Weights of a small transformer language model.
Training: a variant of Adam for these matrices, 6037 steps.
Each number is 128 + 24 x the weight over its row's rms, rounded and kept within 0 to 255. Layers, rows and columns count from 0. Numbers have three digits each. The size before them is the row's rms in percent of the matrix's.

# down: layer 13 MLP down (transposed), 1536x384, rms 0.0332, rows 1193-1245, columns 0-127
# up: layer 13 MLP up, 1536x384, rms 0.051, rows 1194-1245, columns 0-127
down1193 094:083122131117164097117120114091131104105127121117086097130113136137124139130145123166156113103097133143090134139130104124143134166119138133150128103129107080151164126142126081127097104130109158094122182149075132137149137148179140116137129111124126151141116131121153105129154102137162107146109196122145092148176131096123129112132092116138145103107139159100119109177132165076131101094137
up1194 109:126105084147133177141107113138120118108156090101124113132114141139131117130136117117090169119127109145137135139184176158111144161113119155126131110161125127114146141144168138138126088159127132146154097134094167108120133118137095085136126125102122097191137196117119163154096174160159138113146140164086116163120134123135127145128145151099125128144088127118140142160137137092102131128161
down1194 100:171170124127124109094117109141151146099140099155171101075147109128118131128140118138118110138125179128160132093103105097160142124131098133121145125154144064107088146113122073130099163109083146087141141121145143125107115115133130161125139128130141127138116093175158102115102107185111145167063092128168074147143097097110110151139161144143098159117134107138124134122129115153081135155095
up1195 087:109117138093097161108135145079148091129141159161119128123080097136089146140136120130119139116088112141133152117177116128118146121141150133145136145132093173131117099102126109157143128099086156103144129106128117100106163150153090102112135112125116131101131150133129149091135125114109142159145188127123138153076153123131140136168097154125098151154162133146113145114136137164145121069153
down1195 105:157128099189151106145151115124140136180098162125148134092124092127134130084134175114079122161129100124163133114077134152111129122109155103136105124092166158086141163127100145144142140085132059159125111108102134108084112091133114129124102108129089123110113133169102130133152141149074127119141115157128166105155159132105124133089169097105141170126133136165138122141111119100119167154125
up1196 108:155151126133097137117111100132143073132129115153117139145162115138085100117135108123129140107147100124134128136129069136074166101107135136152107143160176141150100185129160109109122107117178093116140121152121128123178119157109090140156168138111146104164172100195149096151155116122126144156118074118144109137142131160128150176140128106101110117104149111092129141132132127115143078090122
down1196 105:110130189146122157103138121094122167084152126127118107143129076119101126121113116129103164172147121071134153140099138126136127133125127162118085129111100162179118117137125111091145123109140114126125132103088106113139122146134130155131138121174129119114105093123122106102125156109112119122142159103150125168145135132098155153103103133076139107165141134111111120105117165170105169147164
up1197 093:149116121126101129164105112132113137116126187151088132141111128119104118114151156112129138154067137120158135130126117138140145163154129158096144113119119151105088099143109128167079150107141134092149122114159166099083123121141160129097115121176112144112128137131145080164127137082143104137182120154124152159154123145146155152148136098106143106126131150142129150147139093105122140106083
down1197 097:082148140175122124137165125149172127151125118169125113071132178109149133145132117124142154134130153140106162119121125097160113098155146174129127141092137121145164149106129130111154111108106158148139173157094158113141106168122105126133120175131139150133119118141182134118162138097126137128120109111125136098106137122137146145132109185116146116144103108164130113111126115160099116113163
up1198 100:113127112129147111082135126131131162111126163115113053126162132140125137182090165101172120112136117134120160163163093150157126097141152091104126097133106153163153089116171150128137098170102114113063111133118101100120140158138160120138125139107094150100163120089118130137126152153174109088136144134172125146110112164122147142123133123123134108118119121122145117137131119133140111092110
down1198 094:151121096126137139151123121154123105132094120126173105127169124107133145166105104127148139086166134115131142135162081137097118117112188146122154119148135145135132124110161124136166158135129124158106108099155158126140162095140127107115078137132128146106089151105107153184125161114132096087103170144118103147145149137164109068138101148134177122138106114069146112165117112118116118151126
up1199 099:154085121174171131116108152119158115097136107128189139098142114171140115158137137122120082105116143127169140129125146151133115116170144129156136106109086113145107132121100119101135136159108116137098091123140111142125117142098148123126134113141083130143105121143082112138114155141069160080109074116166117107142119164136133139092103107148118122123122140127122107065116122145115125126121
down1199 103:108147093090126153122161078101126121128098137108121123168130156137121138131086105167124154131149130115091104126154122098133133179115126128128130129156126129131160121131159104110110121087099121111132182139099110116144125145155151117149135128118118147113121102153135116147133118131148131181147182122129168161125144105126134123133156139122205131133127174114155110151151101096152130103133
up1200 095:120155163085155159135080124120090118093123151098129154149090149127159154127119155106117153075106153104099145156124113161116156133133143173082095124155110091126140118110123086102139115147141093092107077160152117129121136151111135111169115126148120134135106172126082127115128185143112148155127147132129123140120090152108101112105121147135103151106143112115149129153123074106112133137104
down1200 107:169118100190130148129161140126156113173128129145112085142131143126075103152140104112117143132128132144110130109137119144124104137127140130139073167113122171101147101136086134072128103156114120143117123113122107125126120094162098178090091091139115144129156151115127106141132165144136110136122123142138160125116142125143140134156114141101157102152107153156100139134116141123167114097142
up1201 097:114117143102172122146141141087122145081129121121138101154143112137081086101133105091105102108185097160135136148129121113124127129111112146114064137095126172140149088132103106084127095163126124140110103156134135150142172127136141152136136086161148130090132157136119143125134101111134104150116152118122136125127122097071130115101144176163161126141170108104180160168098126152101102147143
down1201 097:138154133120114100159148077125116113091116108110151159120124136132154101092109095122138127108158095086140081168103188125104137144144187111122118159108119140172127115089117124162136119116099079130120122122108080147144137149088129138130135087106162101108107176101118107113110118141160144149119105137135140126106106110089083114141148187112112155159148132101133108150143103130105124170107
up1202 097:139111136119099109140061149125096120165132121127165159120130171110138163100133131179117165099099156132139150119153117084110102121148145141113135132119106129131102146137192121141065158130186123128130151117116097142109140118143175150096161134145162162146123140141093122134134086115183144115105110137149105148102178106138158115119104097151073131150135127084119130118144148110112135134100
down1202 094:130117101119113119162075151153156113100137130133092110123127143147132118063179119102150136092104164148121143114118126110114147122104148121153126157098099121123093144155122095160115136108107133105129142095145122122117123141122124161121131121122125138151123124136134137132138125101170112101141135107130087163107197092151163102094118096104117151110117152094064145142123139126126088114144
up1203 112:127119166127103152171119124112138102127107106118159099114098097128146128106114109117127161135134180139155144171129160120104073115083135137164115133131127097144138144136129155141113104137163141102128120111150128154169119119100141140150143119147146148134108130171127146114112086127135126120123123140148091120108112148065135174118111121097134089101146096121144120116118069148120107090135
down1203 096:180113159120128092074108079163105134125174100114162156081130160076139129109137112101123151103123135113139165133142159090144121131135115168113145149137122139119116138133126111138185157121143119126116097123138164090118122135098129152143180139100124154143114164125133119149110147103091127137126136134110167112139128108163130118101146153126115141113133117120149104157125126147127177127165
up1204 122:151145117125114135136079134121116129159130152117156119099130109104151105117173104139146124096132136172109080129123129148153132130149126175100108150120132139105115109137152143150144116130107151115115133120169111157103133118147130146108113112106126110085091084145170095109098136135127134115147106147136128093134125140104137096118103114143156160100147113119138091114104153096099128079135
down1204 108:136161147126099135092124117121116155099157152131130136138116144126121116135144176134134117109121127130144148131125143099116113123100138152084131156124113092120151112150161111149116202133115097110133121127102141176104150140150147141078128120112131118082170135105142139176145125090129135177139134138138119119146120110137156140176106141144152105118087145130091177135193137121119129112134
up1205 104:177109124152146169180113072124113129137133094124159133135143130162133142148120128131108103104107127086122113128110136171175147141078105111143162154122140122120108119154169138107089105125136124139125133138191135136123131143114115132162091109125112126142123134120147106131101171162150145119122145128128168139097118151139146123119094117155144114114126146090120162148119161143142131126155
down1205 103:123094117117167102137140141153104125100106151107080142141080117144141113133101121119135127146105154109149169139116146134126157133113140123138158134076151088124117076140093108158145098144143149134100170154132096140138104078131097136126149144122111104127165178181100103121138164085116125128115151091109126105115089154153136178136179162133102143101095099132132171168110147138112152114123
up1206 097:131125135158130128153111097173129140085121143096124160133107148148093112146132118138142121115103108110160074120118140104148141142141128173097157178131167108108099138121069153112096143116136120116177156091164133101112115090165155157138178114147152122129156150135137172169187131113158203153150169103110141100137133092131130150141122165115110110152148105116128111125150127168143108163112
down1206 103:118129124123123113151121117150148096098121122161140134093089157100113135148104122109111133128101131116135206138118112129161132128136139108170072116116102142118140182121114118097105123131147134119102130132117156154168149097138133101095098133163137134159172163156061168121107192115101133125108140160197180120115109162092151124156131143101135142115110145118162149106141124130116121193128
up1207 092:126141143130177109089155108134127144171149137124164133123165162155131127114172107137141154138148142148136126111147154139112097135125119158104173127156107146061131155122165111108141181118126099163131083145139139106106144129111110150098120149135155125130094105102124169076154110169152137119124118102139142164123086172140132109082100145164096160142145126115080148118099166111096122148135
down1207 095:114121137114156110150114135155116121171141132118120137134128141167125141154101131162181126166124144142143126107114168194111122148159147115117138145127166117144138177142132129150112156124108135088162113134150124143097112173125129155164116132139110129157151122100171184067099080093101129106182108129129139128148117143133142136153108142148149153128123060128106134143097085127081145180175
up1208 093:142119168143154115078141130141151174135118126138151133090127138113147130104103188167125120134112064087130107124107102180107192130125135158144164132145134147122126139177124133100116160121105109097143077108161117120120113083145116113146147153112111123120141114106137094147103150160146124097124144112161116135139135164153135147136112129117120084146110147139160128127091124133115144169123
down1208 099:150131150110126123127142122119128104108164097160176106152161120146151172117153129155121138151098121090161152110089132129180112146153138096171141105150128143066137108128158161115114141122088125142134092151127138117153098157115124151088104114102118126126106143154130157125091144120117124121116138105087132090115116094139101140147161080114092074166167115176143111159143086106147145186121
up1209 095:115116158146137166145101146139157149149133091116145116172121101139124143081149105137106141111176087061108114115092127101095117118107113123171113178145176115121089160186140137125098126126179131143132135139143163091150084103103100150137118154143120144136156122085095114152125132119142075175089091117116074159098109149155151109132105139187166145151139152106125164124115074141092137128151
down1209 101:126125117101156085100128146120078124106106154150161081108125114111135117163120168103120168130139139183110167158151109128123121114127143179089109131099125194170124146136101105145120141096114142147120122084100128143122128125141124153110160109086086117123084152154135119123164088134107125121124127132170153144128140147108118166138116125110113125103134131150144154156120136115102155110145
up1210 097:129102103116094165117123174162132150139135137116158105123118141157154143092113173111136161141164135142136141135157118123080155148128108153117110102147154102154124129150115139114085181111148197123144115098119072146085139154136106166132141168118094106152112130103109137104121107140148131100113138109152087108143145100143141160119106094135093115143104154156135178137102139152074132113139
down1210 096:138187145106118086099110144139123095151126111119111128143130152114125127168130132121107106133115145135141105143156119138162116130106144125133154143106088112024126101141133167135124103083123152130121139146122152129167158137109103150107102125149117161156098119119162161099126160122110194109139173156083168154169096168129106150098135118122139166132127161115141079094138133138147112136088
up1211 106:155133149131145114139103133078123181113160159116134114133141132101132114135144158177164082112118149120122131138086087114140099097103165075122136131153114174117149100124148097098150145117075160139122111139107103114130141139087102105135095140119130140118124075140115121113119112087129132149149119100107143118107068096110118133105148096119121138145117096156133127174068128155112140121110
down1211 101:132141098113114102103113091106129110148115143155136087157125117099148114108137122147139111142099116122128121146113139112115127108114131137132128108156124147139156097084125161095168162153067139130104114135100128139117129122121163100158091097147119095116121064102117177129116130122139145123111104166099124113136139095093135131104170153152133124137108150183113142107138127137122181132126
up1212 103:112116158117157085124119148153128129109107119146170127137180141151145138135129092122184113130128146157144158103138161150114118120107116126165142139119108127193131103125111123124175124181120100173137142102118144110113137137126155164132124168114098095120136145112117116117111122097122123099132123100108139132090132079137133141113115119116126119163167116140120132142144149101106145159138
down1212 099:108161136127152109165152125122099145129120146115118150133117105112095147165107105089137112169124156155118152125119161122135123146120104144130166107133120131181146137146145137091171144122106065127160109130097125137132109080134123152120124180149102136053122134106141131090093097120100118106101146118107113118129130122128156120114113152117152088128140110110115086113082121149134157165158
up1213 096:153114119137120132170177126112156123108104143172108108126115106159102137114160157136121118141153129163089122097128098108145153098127136147147129135124130096109095093130106095106137133104149182121150130100088128071116097145124160121078125121099075140102125115101146091139143124119107116160102125128124100150130131129161179130131132140125128099148154167132110123144139116148125120096131
down1213 087:128135129131124127115066088157084132106146115124137136124123151126138149123118123119152139093105141109176153135128164143117124163132117095066114171123129147160150179122115157122111079145130092125109156125134117131151132130138119139150118103159192110146116131124121157166118108148128144094122136126142144113144149102096082093144102133162147172139138097106189094122126147123119146150126
up1214 104:141130155144156083152113158121131110133122123097136096112145109093153123102102083156130140112114132160147150138135136135123074125147176168133118127107104120164164106124196123127092136152112128140107109150086125113112118122140163114165127166110119108150134130137091121138173108109120117116095132152120117139141110122122108158112118154148095113120077089121124127113171102158152097131136
down1214 104:093114145103175141143248158120119096141152137126118132067108125094124093118153151113138129133150163134110135109105147179137132149116154189134126144141143135137132116146142091111184173151082113153138110090096110092111167110152179150138163130139147121138132135129080078131133131131121155151158144141097118111141128109106145108153136136094143132140162130122115120155125118107128092125149
up1215 077:097168121125125159163161121104116153148108124145137125131152100184148173130097069150139148111117146122135151133126116118120146130110132137162140137120142140151120109125104120152074153120087154077117112149134075089146138100113112118131091153138105159120139113144138154121121146098157160104176118094119092130128073127132131168144143119116144111135134136141144147132131120124114071113159
down1215 099:157112117141142152126102133156089112141132114116126118121144140167129099110163137106100149103133121137161129144115128154130128135127124156096111133135128142111111120157157127090131115122167175171121174128116134119140108114133145128103111128120173155130108107125128097124117084132137123131135097151122127135068141116093152111132096135160114136144160147118124114150130155184138127156211
up1216 104:121119138101133121122111165097151136184169165119144141171190115124120093107153121110099140099124139179101113177168129141154128113149159170120145104146117136118167064107128088118144112116131138113115110099118107137123146077111121147146125113116112157097144171106167095146116139110154132124127153158145113165166157148119125104122177159109099113135111128156105133149153149126106108135154
down1216 095:166116088116150117168176153140170078101141155146110123094127138112140080127106169168145110128141140147152131112114142105133146143141114139090149097084129089112141134140123073102133142115107149141157129103090124138111152152137144099137144094126132122167090104142129139138134112133109133113127133149127108152122134119137101141123107123089149145131112106108139126161127140175124132110135
up1217 065:133108171150152126136109149135114134142139149112154115140114154123139169154123119118127150122119167166163116187126119105104143162134161163138169140158142150105116139100124116110089106127147123139115162122080109174140143135089160060140158136085116098129129146127110099145109147105179117102104101142107083139105136111134155085147107126171110063141105153119172148159130180104154117167181
down1217 077:128106099131102149104128097131146119131105140104089090156110130167138121137154146120145111126121156135122127079121114149109118130131126126137085125096131132120141123132095148132159132122113134112112098097167176079094182109191134175126087095156105183123142128120142137126128103147102136153153128114138101153148127106140147131097154112137140165151108132136109123155146123096122108123034
up1218 100:157092117108129139112091172126134113138150157126124139130140099103144098148131141089114069106137148130132143135133146140107155122113126133134136095104122077165142123102114110104128089105130104148118113156101159158115119114144170119166104105134138107072177157124122144115104148130166113109100164093117117153170168149083124111141179145139149121154141121117151133146125150104149150133158
down1218 094:120113114109148137118134130126165101126195135117118138119116143136145100125139092129130087137114092118133126132154145083134110119109131142104150133098160124105129122142108086114161163108093134155140147167134096155112188122120141096126161143140141098131069095148150110122162081120137111180166114131163108111141103110107130114139086125125106127137100132141126115131118089134135122109103
up1219 105:131095148100167162124137111140171131136117126136170070128135158161138137178134137122142117105116117169112170118151118116116191126119099108153100137108154097127115108147128102102119135132121105156102142129161131089087127146142126118144120133138133124119139104087124183118113142149098109128092136098123085141107180141142082118128127124125164111138158167131163139140168114106142135122159
down1219 102:150170148143111094079121117151146161145105116170116143106120150132129121152137118156162123086112117105112166116162099121105107119149122112154095115176146131106168148148117187094144131154139111138112117123101132125135113123087095122127136146106102110134100147170119142139163132084118106161167127141131113153080124121126120143125106154118155095166108103111137089109122139134121139158144
up1220 069:099136158102121111141161112132105118079136122108129135131078127138134146108102151108121110161182129135143172152147108093121149166125140085142135149124110127137113175144129141135117119155107117177057155144174131108130156133137091119135148154154091162097151137100135093098175134105119115122139113077122117108136090135078122099146129135082107148145151114115145125157134178101110131099088
down1220 083:087144126124156094130169138142057150150134155147166098117142114153179161110125123155148078173135119125143118109107136122124133121160153121150099109120144133112130107105133084130119099085139118143138130193123126111153107116136142111097130089142125150104094134102075144144140118120158140107128159093128127124091123142134136090137138188139149104132148155130141097139116130137164133121185
up1221 101:092133170139134148131150116114126148088079192127145138161161119138106110121147132113139116132134098114088119118105126154134114164167124147108148152123142103125122105144122143140112121160125129139116131180160112109138143100170160155116127120117129130099112101121131168159136142120142128130124134109064076118113113152119129118108145150150132107120172168126089129113153108156128135155145
down1221 101:150133132113129140131153117140171043151158120122106122158104120125134134132132101161172127148114094078123105142139106101131127094167159073135103135080136151136093125111140137106121128087097129117139133091149079142124113140115147137162154112113101123178135125153112122132130093063140137122133138156143158097139116110141124142158170078113111137173137138145124110133123130088101102149137
up1222 105:095124128110168130140161100138123126111138119130123104110136130114118134134132136137078113116164112140122137139113110144147152089113094145146148145126114148167150125141136084103114157091154108126147122102135160127093086158134151092135141154179120131135095105111126140108155135127128126136131108087119106122118086184066116123089142128103134125137130126091105162088131098136129142096144
down1222 101:137115117117122130126170109111133172149111110096119123150144125094099151126183166130114132112118122099105139124118129118118125099112098099161126144175117121130141095184170106145149130144149114136118132111116129141146149131155122136155157113151105106106110105083117186144153092080152128151138150108080131111131155089125124138116147134132130145114123129135121126113127093163075104146141
up1223 089:072151183094123093100167103154071095100104103111147170173099128115175104077140113111132058130105134114135138124131139091130139110100124121101139107139099100165099123138122129153147135104123135109121167178178156135158164150138150128175130115133159136128154117131121153114152108131107108168160114108126108131113119094119136189122177142122078142119170106105169125150102117168101111105067
down1223 088:130134065146150137122135135133139155143108128101126080148120121116086124131090094118115156138136133118130075106139134178148152135083120138081110094131157185139154130121139134116167120113132139111147114093105125098116134128138103115102114094145114133139111111132141082144118087157123133121100133107120119114151187164115122111078151125152155128135155133164145106150136133125122171125164
up1224 109:164113113163103123090099129092124138111114145140114158098135122114150139125113136091138081104134098078166125088154156170128142153150079096157134154143145087122156135136121141156113137143112156086153124143144160178110136127150084124156121160122105106134129124157104128098098110159083133096114149108094141168130118129127120155124139150093122121166162140096096151156093116156107158172163
down1224 110:115087116091145163137154123127109105137150105131129135113139141132115134111130091097137091196113111164103121102115120152113124147113121170104131166131146144137165106097132136150149175131133145124138155095121113107167106104115172129133111130104141169117132094108117173143126128124131125077137133122113156143124128194094118093140135121169107143122136103158134122130126135140113130129130
up1225 097:110171133131160118155096172156131111141144125112105080105131077119100115106120144118111108125123118156130122142129158123142152124147120138096186142114160130139153114100132109153084098126153143148131146092141178116173096141087140108104150082135101129108152114140118109106124133085166106120121134150095099143131118128089134105146144121149108121143101120111158154135106080102120125087141
down1225 105:103124114136140171131153158133155040159152094109127098110138121117114126112088117114158151141124097082125140132098119135091156135130158098150120151096136164123114110128105114127110091120102146125132110099140103170147142142125144210132125160146102139154133118126117134152119096150116098181165168150149117103087108111142089154174123096135131143136086085154112122089099125148092099148119
up1226 096:165143107160131103172119178183111121118155150132151134113134140138126097113185161130120143117108116131118166096109170155119137104160147149113126144092160109156115086122110092100123081150180135155124118130143168148159122132108134145131106105197087133150109137129159148149133118098154126070104135138143161151143127149149143119098135102145114159144109124153102137103151149128089138151140
down1226 096:145127118095132173125137117145130115152112140123093177090104095145135113118116195115173140159149157098106116123137142110117134130128132103132142110137137145119130114155116147189144141076137132140131157142112134118117174120132105113108178149114153135124121090095061118120104090135120113117134144127133122146113150101154129162127152142130147131148085149151176149110090145130145114135174
up1227 104:156092132154113170119145135125118140076113142131141109142154137111090130120149146115102148133090110111138136079142107111143189131101163147124136124127102124153160147171143120104122144136123132148147158143110139102110123124130147144133148142194115120119138146103110124164122153143122098108133149126160149163135096098153142125133099126127107144143134092132111146173152112168095135130135
down1227 101:129165146120151117128138133151091111177129149105111125139122130110128128122108122136145101079139126168134109167120128127149178122123123140138117163090144077097148166119108117151149143110127144110137169093156162169135113133097123126107144110090156122140130112124117091129100112144104098116154164131140141117068138135126110139120139105114161105112159095127140156148111103119160076059108
up1228 105:136078163167154159065103165100129104135115114092092108153147130161150150155165114136135109199132084137170153165088105174139111090168087136137103148136112099134129130126113102160105119102172158126119097100166169096126179088136088132114072161128094096111136124157133146119103104127166143147130150096148119106155175111079140149165121154148091139105114156120109135145107149127115143140130
down1228 110:115121109162140152085148156168123129118167147151157083155123126105151140112132142110144173160172125111121143142110129130113078106146129133142100146142094141087149161118120111125140128158125176120122151114130081136159128119152143144116118155130127147115101120109158106151105137075150156134130080133174078108142102137146141160154100122113103119152122150151099097164155119118154153155141
up1229 094:087143136092140123143092102134089076116146138102172141169096108121146154095079144075158095109148127133073100133168102118152152112099123119124112097137101107145130118119139137128132132120156118082129107146141129120159145177103090117187164102142109118146092158084117081070166144130096170171132122114141109121121103118120122129140126158136093159104140060084175134175139132090104116143114
down1229 098:167132078159097139121135139083154155179142121148149129086122122153165133162144104131127177147140149110134117121113130155139115135100132164132121120114134169129157111127117123115103120098126081167127110138121113121113162158147084142084097099111128130107149132130119124122144167113145143109149123105137144139145139148148139102114083118109145128126141177154098091127118134132134169127155
up1230 111:145137128096135156139136150144141094156116129118141110135116132125121111119131122118109119074167091135110074124136135173165162112140055154138100133119138098127103130123149138111134161084113093127172146122192108142130118125140101150134137103148110142118172110139168133153118124122107158134159176135102110114113127120145137131142108153132119111097164099113122094136119146124091072098131
down1230 102:111144134157102098151138107143125124135137119111090122131131115165117098096139162141107118165117150116127208113092166109111113139114157122107138121099121128091175138128138135117124115140179142145108113112087172130131163148122155107133144182137155124122095168112098153129126142123093105121127051147119108145120123165158125118093098090152151154144104148128106172062113112129147163154097
up1231 095:126131153152162120095108176138129080107094094116123082184123124173092107155160193109121114152135135118111136182143137169160125115144120139140123100123107089149085106126132127161169120149172121121072121081144154111113131117136153144142115124130105089157130163136129136119101161190161131106121134114138129165163111151140129111098143160168130098161104089121133115101164116118073140131127
down1231 103:094169130107123121131150146150144126137114135135125094132100126163121122150096100102158082106129138112138132112099136142132109125142101155092113119079144161122211130116111119108142116117103145120110113114096116121121085133130110155144082120132098162122158124141135142117127111164078077110132103102145132128163161108086115130125155109117136170138117132132066059148125110174126133140093
up1232 098:116120127149058076131128139119145149130131135163111137103111158113146148134114116111103085064123150112123108145155142154110098158109110104166115136125171094139085091146103172152101162118140139156140087130145136101128156138116117142106137128141112158088120092153140061119176146119122159149129135210111165167122121119104136123143089134133136135103117112096102139098160096118118098161129
down1232 104:123123087135152135110104145121114144159124099089128123123132139143119146123143123090179135163174129130127116143095163117125124130135176096164105140106077150132121080151132114142103149105105122158151106168111120120149105129129111141179087112144105121185116128099109121133099137135134116138099075102104085148135106129142099136152125138146135131121104100104118153129085083130097118098177
up1233 103:142111119130124169127123172126147096129119127103116120138112115113120111165181126159115137141113135141097132125078155153120117131112061135145093146109117105120126162129118113101154140115155109111174125104140148151124177144101095165107096119166130077143104164142133144124119137142158102121145123078102142134117130120120113088117121108125090135122170152112111126117137149103140154102130
down1233 102:113105128102137188110161104116094100108113132146171106129167151122150110115124136097089144133113120121168123118176142117138102123113186125113139164165145177116128145133154119144161141130090140129123122120078071105118109129129157107110124103153132119108112106101120080158080155125153147167128124180165124064133108123129123160141116142135154134139127105114163138175145121163157114117132
up1234 100:133093124094100117117091135125133174141131154097155162133114177105149114126140121132140144083138122141108105142126147146147129140156148166128154146173152133184159132162114104140139133107088173110122115184130125158152122089094155135102166144135179133129109126140116100119142148131156118133140139138149150111115125155140107098121127165114090103108142116168100126121123125144110151074140
down1234 096:104110124144102106149079132097151138093130172147113135095131164112132124120131133127175148158084134107118124138088124127119150146125119086142144126121128095108108188086106175144144131126116100154156139093107146112119139102153120121114118130130100133149120144177143135075120122113170106133197116080163134077136144118136135108130147155111113152128134130073164101089179103109143078152151
up1235 132:175129125108120131143106160145115110161157109133111159113142101114097087190114129118115145158068137149136121132131090113069115175098165153132115151100110128125129121109095143109122104078111132139119092156173146095170133118131094125114126109153094126155131126130099122129136081132112201153134163146128096107105066128094119188091128151126170150167143116135111155140132131121082154155122
down1235 147:163121096077148141126163099141101139150143124137113144097134117111134126172135128120111131192101152128147133131100085077119118141104174110121123134081113099122096150138105129095092102098137120130084121146172128120163151132135131154127121106126089076132147101117103176121150094156121202134112132128154108103119054125126102158116126152130143133133169129159103125184134142133091153140113
up1236 105:161124127141083122131123114139121096131120095101151104091112108093117160177113130141170115137105091120129161131165155138138105131147140102125131145116077136121169176122140151116110108173152097106149125121114159115121132128159138126151131147130132164088113181128125136159084154149162100083130132087102168145127142091103123091100137122144131101176142132127158154147127096106118127155141
down1236 104:114091162078115147138199153132118125169106142161136084129155119157179118138109099148168128084102150125102150137157135107093129128132103101162106144138124168134145077123132113130164142130107111082127138105096084139058118137128130136104163149125153132103157097109148074125123127146117092136165110123130130103142165104130100089145135124150114102187096133120184128124124128148120158151129
up1237 106:107116172100110150129137118080124118116152101160128153115082150121136135095145120148125092127185147119156111120110120125149128122106182115123126126108127094101113121117146121145158097135147115115143137164142106162126127155107109081154140131140123066101129126090176162096148152101112148140165149129087134137163129128114122119145170139138137144133116098133193107149082128116105131121157
down1237 097:114131139144126148122146135121101174137134139109174127139132150128136138196121140127107118113117154148154104144131138102123135111127116153126141114092137109147153121128139110128184146134154158109138094120120111117127114134144140140153158108108135127135131122084132139127115137135140116168109091086158169167105154174082141095115153148112127157142178110093112085116138076160124143105125
up1238 096:180107144098166138136088178135157066111096124122157159116142125121139131116150163162130108108115139153105099163128147128124105124107103120097142126088155129091156166123115161159104132142142157131100092102141122193088114113111102131163130149126112125060121181129071103148126132156130161155147128114106124127152122130080099148123136141146139138176102108146167127187104141132142181171137
down1238 094:135111099089124118144135133131107087112126118128117112080115140134145089122105123108121127165126080143118103139114118168134160132105114168143117109137123111093120137095092130135130147090111104152114127145124113114095143148164127104093128142154123145121124098159170155124164081137103126123102112133145097137115083148118144127120122107123105146098160119158115106142153106157160101134132
up1239 116:148181125099137090130158105113158185126114159120108133148136138115099142097146181139131154165104167091107112106145116118155172117132173083113148121089145171112107152145152174132144092138153207128107123118131160153092096134085113147133139127118061126140139078091094140089120095131155119114162131092131156142148076183137137164101137123110158130086120099158134084146111171131128101145122
down1239 104:115094118139134137127168142160116100138115125090140110125136125086142149105120131134113132092124159101128146133112131136112140125086130115162089122168107112107134109132162175179160123154136110110130142144145127122113122108124143129152079115126155157105088170120105128139083148091095103121104169165164144096116143074091169090122155157126131097178113131125178141141170133105102116089132
up1240 084:158099149140151141132102117103147137092149096086091090131116144133078108104163114106155186091091108106115152137127102107162104126122165118163116150161133122100103122103138145124165151106135134152092157109132114082149117134137138128113133113179121150169142136133112115153079146130143091155105105104135122135113096144136160092106143131183129119157133128101106177130152054118115150140148
down1240 100:073118095116126094128124130150115095162107135155154127143153130141177123159111119116100096133133136180099078114137157123126132150129138162094098132076158151163123114146126128134116111095092157122139106147124121162125191093139125150150131113124121104075101128170156121104160136117114119093175139132158147128139144141105098131135109115110147152098117122146131103160144144174174127125111
up1241 112:098092109121119144107130118066152136101166100060115097171131152171118104112124115162154130162144115127100082111147104137064137160150119162111082102114087165149125104161112118167100165147141151112157144135146134103131182130083101178099160087142101126111135126114124141132125169130156117123145122098149099131116098089113119097127122186122104111117179117121124095095107104153093092169101
down1241 103:137086130103105167175122142135169156149137141081132152140157152160100153111086113138143128161164149160153122109106118121128118151136134167132137115105143104086095137156128135099155127154113126138115168087111167157092176126060154121123138116115127101103178140144108118108136163164097131133144130108141073136151131084126122138143131125143159110165095114121135103176117109164136083160074
up1242 100:113135145132128141128101129110134138136091100141154109138151135125088119146126136193106128123144132082118154165117133145149098140126192131111108114108088124112112167121150139121115099150188136120101119109117139124155112151123098155142123147152111123101140135162052121115152112161140146182131102104101134145135118127151157158127093096131122140184125143123169135131146107166095107087135
down1242 101:134118110145142121106123146136141163137141150150150044170104105178101118146149132111151079148124084110119093160115099131126133152184077182161116115151122146134168087153135126104124157143127105096104164173140097145092139131126111128143142156141124128128161170131194084121187132149096076109125120164137131098145113118138085093142131129083150124125140111128077118158170133106128097137095
up1243 119:109196136153117166144149098111094156115135108151126161162115133179150127132167156121066124131179160100138118137110097109135124146121140138143127163158173104096145163152114121170158151147117142121126107172138117114130118143087148119111081132132091112121135174154173125117122102118149153125149086185129181153130099125136137180116131167142118126114125111109124110116127166053131120185120
down1243 110:154175090107103148156157118165173118141175106079111153123102144119159137151167107102152161111152153159121077132130110124103111138124136178120108078093134088125133099113160168081149081118117166117143100089143093144162120154119133110157142145112135138150169111130144163127145108140108142098113096140109116143116164143120139165083096116145112100100109111115130118169124095117087163171120
up1244 107:111082128135125124103146169113096147109129150132126091146178096179152151114134129106118158121137128160132171114081104093148110123117125153161118112151155156107157104107094133149106113157102173125114098113133147112111145126093114151120120154144112088080123133100145108134119139118194124143117127149166126150142148138066163104101160162125091120128126169166163118148147143143131120098139
down1244 106:154131122144125158171170134156126159131135159149116134123145114124156094140154126111187131157105139119119153122133095080124125112135158101107161149090089140126162139128093125108110175160150128156131141119104113133162128097146143099114164101114166154161094132126125116151156144145133094131129124143123123134082151104087117157159135087101162118099142129159136146171109151174123099175113
up1245 091:102110099098119169121156127100116142140090136151093101123101164149133093129150092084132151124087132083159099141110102133166131158096128103114111138148136123094120111188124127152092118147090131146076126148099074127162129139156158145082149111093120124137115129133124098121172142141116154127152138156149162156115136106136136129094170148095109086119133160111114112189145160128115143105136
down1245 097:094092141168114155115114159141180148146080150170146095092115106131138126140118105123154124096145148116092094125133123116112135101118107120183119137160155172123130147117185130114173138127150131141131108086138085148127114145058116122142128119152099115164106171115139113133118139145115163144146169147144131132125120118142104157139112143115140079123098124135097142107111164117093154109123